Weights of a small transformer language model.
Size: 11 layers, width 96, 1.11M parameters.
Architecture: RMSNorm before each block, rotary positions, no biases in attention or MLP, untied embeddings.
Training: a variant of SOAP for these matrices, 117M tokens, 3571 steps.
Each number is 128 + 32 x the weight over its row's rms, rounded and kept within 0 to 255. Layers, rows and columns count from 0. Numbers have three digits each. The size before them is the row's rms in percent of the matrix's.

# layer 8 MLP down (transposed), 192x96, rms 0.243, rows 85-107, columns 0-95
100:060153096105097132133058135142119142146148076128129135129141176099116120150091155114107150160141137110097031125127184072158145133142109153137144126113082104163108193179136122194091153131162132110188141140141152110137134128100169176141171120103103193137157128080089144106136115081144079051
098:140082101148071084119121153112146156161115102150160137045081137134111060113125098134195129161129111148113152152132095137108101129165142067081161094154075165117104115166083091173123098162083138178141161124150123082155139108156098182145126142140064172120114131126162181154117102107141150046
097:098106122152129079152153130134092169112111158122122119123111158096161154120145142109038099135142120109157079074156133060161057125128170152122099205141100144121106154128147123136108131170127136088166107145155131128122123195065087089139149113146073055155152177077173099126126189143082122103
101:181131229130157176091102089097076167192121096091138127101159077117113182156122045143117127119115121111157138078147130101077069172119135146120058120142133114129129149061145162078064119155119094126114087144109102125192126125105124108098127172126157126131155120117093107150141136160140151131
095:142118137109133134106106086093158108057141088049160161070148055112144160117123162147081133116139128170104108118136133177137071126073112047120108140136108135117115164046085098092088135133128164180130145091111093149073085100113076116140077156128131124106101164088113133105137113134137130070
102:116145130109140156174201155184118049093138150065109119095146142075145056135095114100091113168122153152139145116105098105147071098120166154102091156169150107145138169109110099125163152096171097044146115162155130155137152127101179123106120119197084160134069127104097137130087121085123101103
103:153101115115096156164074143119182078170118138132099088127099101143164148120112166141096103132143164115109151161165131142158121124142194160170159137148104163087094132104164129054116115137137174042117087100123135138178033127113100111082145118157079174134146127161085169123129142156121192075
109:159093145134115125136129166147135073103112097106079081138107160100156076170080079129162153084141115125209100061143159096164151110126132111159071128094216139110102086109165110090135114064103089140081146169137151120184116145110122086160116153114153132139119118109205136113108149186147122136
100:157117196121128158167128151144072113168162147110118100149098145135143153119167052158040130115153168078092093133187145133107188102153135138095038124121145102196144123167138126084111129104156146147131155138066180122132098148128115173117083123126153154102140111124140154203098152159109099122
104:148100126105124143104171139126079108127155093127140126120110212128107166082159148162167153118110211091174122114141126116061133155128156119072121122110089149151119148167164125092162120106095144141135115156119119145101141130127128046175166106249135137155116166130188132075111095116111124073
097:109137129118129214091173169118109095122164135190117137118088094107116102077128133115182145087152119167120147129152157115140065153092123119108192143109151046105098113177124078106134108159060139185127109074133124138093119172152127169165119157155139148191138169162099157152120153116087134185
103:148123110126104152161163119065157097089194103071133128113131087132118123123136164086134130122124089163112157107151154215150117122133178049174127095151086188099080202128115187160081116118147131115107118142128094144147087114166103128158047128166128122119133134128159092077093080121152126146
101:156146152073151123170129179164130163072096136123110096117154085116118188109153182149137182105138121118097108076119131152159138119192131166161093142080088078101133133095199136141161086114161115126138146104163137152149143136158130159079185108078203154148127124130191059136158076145111148141
092:124143117150115080155130131119088115140143151161117124140160070122114174143127126075074193122115174093105111080140088110140098114081128161135024170099100082079116100096071132104139100160109128140121124148144112106071095121154134105115147085184161163056123079129138138151134055078148123092
097:132142167187163168135114196137131088138093096151129107082152130098202140138112094048117105106147156111199182051110101053129126124141120063093119120129146099114129096145065133160122116132116112113124114136126131126149199167106147118139113168090093059129126121097078126147111168142167124107
095:189171126133117178127174141136109133122155091144111108101137076153129139101156113145054067072103135120124151118159133097113169090188068084191131139148077126101073132079086163088130069133107105167106113114148157125130115151156136157133146115109138140100119181155140115134163207190093182116
106:072152133087161093177089079133157082063205083103169104116139114103172144123122135122109116123046105122084093156084188132093105162129100130081088126110135138106158125154114116070134137185106116071163158124176117154119102100138141151132144080093086147150052085146120114150143144134151118102
096:107143139149114086164144131162104122125139086104113087182059111165126169118143110125140062081119118114109132059223128126156147087156136135178135138125129094218144083145190119145157113145165075190115065123124146149129080118153121135112136120181133135125173141141100107135087175182103118136
097:109132126065156148124132131124065123175174085142140120110129139173109171172120174160193137165126113128164104079067155158133111162068121124139111146148134126160175124142163151075071103113158110104162106145149135221149124197183130118139095134089162103143109147139159131120130193168144175170
095:181128137210139182111122141138148150178156167158123116142122057128119190054115104187125113125137126137115185090107112108162176118129112167135099094105118147094139089132138183101173180117123047148092083119085139167134109100129140157108140108132126177089157102195152162148122101121119183114
104:116195114144170146090154131121122075138108180078116153081130105110144079112128141110137094085154138099128096158104138110099163158124096136176122127160086098126094157102132084147129093134110165148172147107115134120073150083117144212111102105138089134145142132083113154192125158248168186122
102:144167134111156130153055162169110166140063124076136112106079112174166137143116076128191159155178125120149121066131116129118123135184153178110087097112146128121154139162127120140098123098140158101148103130154104073193116152125158044137166156142174097155116079135208125140135140062120111151
107:118116075131126121133123140134122147098147173097132114134105135152091156141131109180124166140149186138158085141194142152115150119255102141140200114082123093135120085090148124118092087162155131215092130113139067105118099172116129179136118161122108079110132178139069119122113168134123117151
# layer 8 MLP gate, 192x96, rms 0.255, rows 86-108, columns 0-95
095:134126150125112186135151134161096209141089159138097085174112105049109110063171177130144103105132083144104167178095113126178149130140173158100154159107112139124092136092095136107142167088134141074155076183076164072175134149079121153120090083121141147116147123084099095116110129122139105175
093:114036093121120090168137137138165112133116133157135133118073143083145100085125147169122122098126198102149122087068163115119142140132111123103105158077121099110171126101159128126062094189052143108123139165198133116140182096119101144108113164104081124142056117116158094191154129102126161172
102:129149155073188105079158192126135112165138104145048125090163114129143171123131092152136059135183146141127104125135207082140145142114110132095105086128143105102163125108079121074099135144076125097136087135116137146152199161110127152154125129174091140095133134171077164150085124089136208119
107:131082149143092143127109117171129098110165033171191190144128094118119115160139142118113117081174165086141129105145171163099151171089118109174121157088196144072180106087101167088042111124127126154077107130148164125175117118100130097124100169115143139115152110113131173158127132115175086117
098:135092092137113062089118110186119097118166118131144145112091100075124186133112111186083109093148103096118167109080040167135122127139144110147115110118129167153088045134131115122154093145094092136174118175147079107108181168141139105111151159189116148114126084156137114105117083161164168062
101:145120144125103061098113159088114122155178109135151174125132147139137120122122124106061104135142173188086136134119167123136098125106100119087186143114139094177138091057051098079059147138151114084022167116095126073138138140104097166149137129131118130144137165131179160125082153137129089159
102:154128108114105104130177147147132114066186134081116118125122124098167200124131133139127124130103159148078131064057081135130136116118147109094141165203171182091149097048126158119121088099123133138125152169100128105119142130031088173126169079102105116146170097125125103151141113106075140172
100:078143133129106118155157092113089140072086080171139139129191069119085158081122087111142119152112157162075139122133103159084111144107116124131143195159138133153156092168101072150181119115079127176109161098135061164140096162163101048117125158121117158127083103118139137135078150177116065134
106:086140153146144121113089097150126132113117074223134101130145155135130121163115143126099093119104083141142157141154145162207104172109192140085129095119134109092176056167165143174079171097156114047136123114167128110134116157118111125160107195164125139148131139218113134118157168095123111147
090:150082106176078121167140104129216140142127168094126093086138071131131135093122142158087084170126183126112112120154168167145163066104124203118086133107149122120152145068073160125082109137127119186067143156135147153133107158155157123109160062075111135163152111138141087118142093177126150155
102:131078091096152124113157155107180113101136056110175134110110103119137056165109123189139171151104093128128212060143118111135104085100090118123119176140179069139080130117158122092124175102152121137186171151123142088127104092105099109163181104148098101115121056078135115140121095132162104127
102:117134107119157106153146139120142203136112123131139080110140086108082162135092068061068125148108128142123139102126133091154148172063121147179122126120125163086118101110158141086135159139091130109212103112075125171166098156129177105157081134178159120106143090165141138145074080136053160074
101:113148123219097156150087073099116129164212158136146065120152138123120109119137073093152101121183142125154115129123122110174087089098135128124100104112179112110073149088068102138131167128138079124140120114148139090150136095128122133119170103173149180048160118180124147163124156156146052154
101:188159171092072146090121173156143143143148180172143091166098162171127140130145140097068125077080122119166149106133114199123155143098121174125107090133130165152140163091082114115168193139068107096131124159096104085112132086178140118164104130128101124099114047088135108185093156107148127100
094:107144169134087146116124086172101182113072116122077087173085079150107107152169103167161115172109095132098122110155106096143096106093121127173158143186157121145116140105140085130084128124169164116105065087131189093105184139106080109125089115136092072059131119121089140148164060150110165102
104:137146108107140110111163068112115184134129142147085121159079186129125099052118113102103148143109157123143191080147116143115137107145131097136159191158147068147129157128074134106127088108084148101149119158137153182151146151102192137084122188085178116159081111159071131113168121157117213158
094:171075165039170149080096111104123104129205168122109131143126108157121096153157147140107172098112187092116089099203156164173146123124106137127160122127126133089120126113069123136109184152140155158161097193099127073132153166122140117127092128132093134137109148110131126133152196117123034100
097:146139111158099111067176066178143140177144090182107132106119171102147098134124103136157184151140128148089097142116075149097063144142182101144075174099075115137148140164107105158130117061104116111146111153085145087098151102152095072139128180177077136160106151157131071104121171170148133159
101:163085135138124121158100144157088205138121121146113133123130131102155151153124191133077135106061111131140156079182148138086188121070104190147159140137126152094119131087097119144086116124109065150157170142100101186173153160147165196160194146092190061121145134131118156106124104135138125153
108:131108094110168197177129191131144116178085104168109148177138063101147168148059139115124135179139126108143127125089088127065166136098134083192167087152124096167168082122154075165150084122144142069122094142122124070134151073092127112152092128125160130150136102120107097126151104172095099133
099:092160091112097128131116094073139103123127131087128147082130155135089133145088173062033117148142149076090188122115113157111122153109131144085031142096136193123151116099091131119120158133159121067126117121102115110152153183123177102113139133129096123096070135159134140146162151199102117190
092:082118126119143139154151172167144152158128173149180174121128163168122140138075166126128091077099170124162115087090147124098162169162098043169139115107084078091086065098125101094071095112175158137085123164122150034105124136144098106148123117110084137121102145143160138089090095118118110160
089:145128195151183235155186132126163169115110102139132155138091120133209130113168090104144095081160135164133160140104116129159126119143112142115164118082078113075100204126150164141124161086113172135138077188169105077157170150105112083132086143157138118116133141182151148140127136113126138148
# layer 8 MLP up, 192x96, rms 0.246, rows 86-107, columns 0-95
094:151145073118111102094147157130182119094129122137169157201038105103116149107076204156109138156118124117124100190144129114114130130123171169073114128094181151146140091127120085123097120084127136122160159133134144108115071158055148116159156198106135181146146069112109076166108123154145107093
094:115137130101137112084110115130080126171080137118136134192152069146117113149147188133075153089159064109105120177052141101145163093106114190157119163144103084158159106100116117093166105052103106148149138096115119149139135088139144151114191095130153182034126114143126120159146126084112165112
108:128110117127143101149092139157082081125118107180108165132128091132112143124081135094063132181107083165079120200124131105154203116091130145142148129106129177147150087108138126112100120062147135186103198163133141123148189108132102172074146123149134171140075168075074151153091186140149139137
101:135110154124084150180166114151109044126140100105177073154149120134107098131099118078128070185126157102119115133094070185078093090123125138114147086169153164154145128144115126168138121090101116182085117141114124155159109057140079130111186130117087115108138191087149144180073084109106102118
105:070126172174131104131137083123106161113195174118154096069096131179119111105143104136150103172138083104107179136098112078193099086186103128097148146120139135091122117112108059101093133102178153088115161121108140135154120120101081174077123135165119114136066042103145116066113147121151109125
103:083051114155143119096120094122100145111123140179102171120126102185049152139172128122163128122154137104098111116118146148136191130201146108176137218088056097137111130097125127059128092133079124092154105080169127115126090135175123133184138106155135193117154131118107146102139153111130170127
104:167131107161125116155168070080130079142127062181155136158093136131133107132153165054101109097091190091152120106132126086136079149153109127180172095153114112117121104099135129132181069107115124133135124073156139139123114168141127071122203140143128093172163125113112209084140126122175162184
101:163136112098104170158240120120096116147174109094142112143100164079134085146077202074146138174104144153115116140117117113077109160139142101123129139174107090093133116130183134119147090135102138141103109125058140090144133153140075105120169141065116106073162170091163097132073111098081110107
099:171110117089096164129142179110165157132123129134120141156097162079119115167120135089202142183116134152076083060166082124134098107213122163158173131073112160148115111143141164125125153114141043112071124135068153115120114106131159130116161134131115106131159084113194117133086072073126127145
091:115171162117118104192122176129158141147125140073092132133166159129145121116144146098122112126122099091099119183112125080117139153187121114199124176166106073103175143127062030161099103145121167098154099168107139150177158113108109152143135064175136148143119122118158130168148147129175050161
097:115150073149143142159117145153130125161183171110146111157057139124138116162098138109074108143172130083130135174092086213144119125161117117154092085139108139120223079135152060109174113090134174113138108093133163159075137154132138117105139073085098145154156133177075092116108127118157107179
102:204152120068103134109141156137096142180090160115103125108182092102098168089146121100167118136099152172148086167152134144140137121119127099174148115096115112133169131086180170099110155093075125182097065162099134091148089135076134165082117084161093091117116079174178192135105094099107129120
095:123140105174093112145156112133151165058101106132183142120108175161151092162148145144155174179193142095091172095146102095111113117068127097093120134157119141172087100083173189146117135129131155134126134079075136142125139188085096142128184069155137141155159145176112159121135152069111114200
098:169215126139111113115102125130097166106182125084199148105154170110163048135088071106118094130101128137204097102141162165131146089165103104072137133080114147157115078155114095103093121121143140110100139101144146103138089076136099130147047128153125158121138063117109162146075123106139157129
096:153133136132149207154124104175092141172100138122101082182122116220161127114031154144180163120124135115114132102091148079122086087118162170088116095131110147079101074162118101142086131151192150165118125130139138123135159152113138097156135107146090152105176106120118108079116110043126118120
110:128153144126158098156099082095182129120114168153152179109118107152141143123138163146162212113110122117084181180114146154106127115148197107119071147168073143097125198105150129143147074132118150155155092093162134143154130139116124097138217134104102121080099130135108148133103211115153151051
093:138156092100080134072098139101133175120149122168158127115147146076155203202177145152153179114107148146107157172159143093095139141186155056117103143090156136080135090143147081115109097107158117129182115105151105083087164115079126119091098149144099144150141145150131181084142141080132059155
097:122178117094099059084171129126138135132050133081179142174125135115137123068149129157107103147126118177123136134088108138093088196143139177123159122153126159158112145140077128106149133129149105114075113139098160155161128088136143102070212177093132181180104191148134162151112135093137187106
092:123116129174100160127106123119108127126157069105161181140119125064180135138101087120142143068093127117164195089167129112160137147058113186159099129116087075125084146140115133105182143132173131123126171125140025135132116121150054138214102087074145112137132117147155135123095128115118142150
097:107129151066099163151136160107150205084095135152115118106128158090126122131141136097148127126136182070111145153127179147138161154118095090099072151174097158176150146104124114160072128152112090111122126092162163134099156128197102117168113120119132051204123142137167191192114156104070138152
108:158102177080090096085161140130111123148069140088117091132038133126124117120149125202103148116183108131134173112139178139093197162079162170133146158113113153190116128132120104132167088145106135137148118118105159143100071108154218109124101156158120082105137103111178140122064157110132165117
099:118129147097128154106135172101139110131084122157164145094114140146094119205139188133100124119114177086197077087107137089074168150067167160165083121124086066093124132075112118058121062142113092124077138103121162107109139109129109175139135147124086151142143117148155166148185200130136123130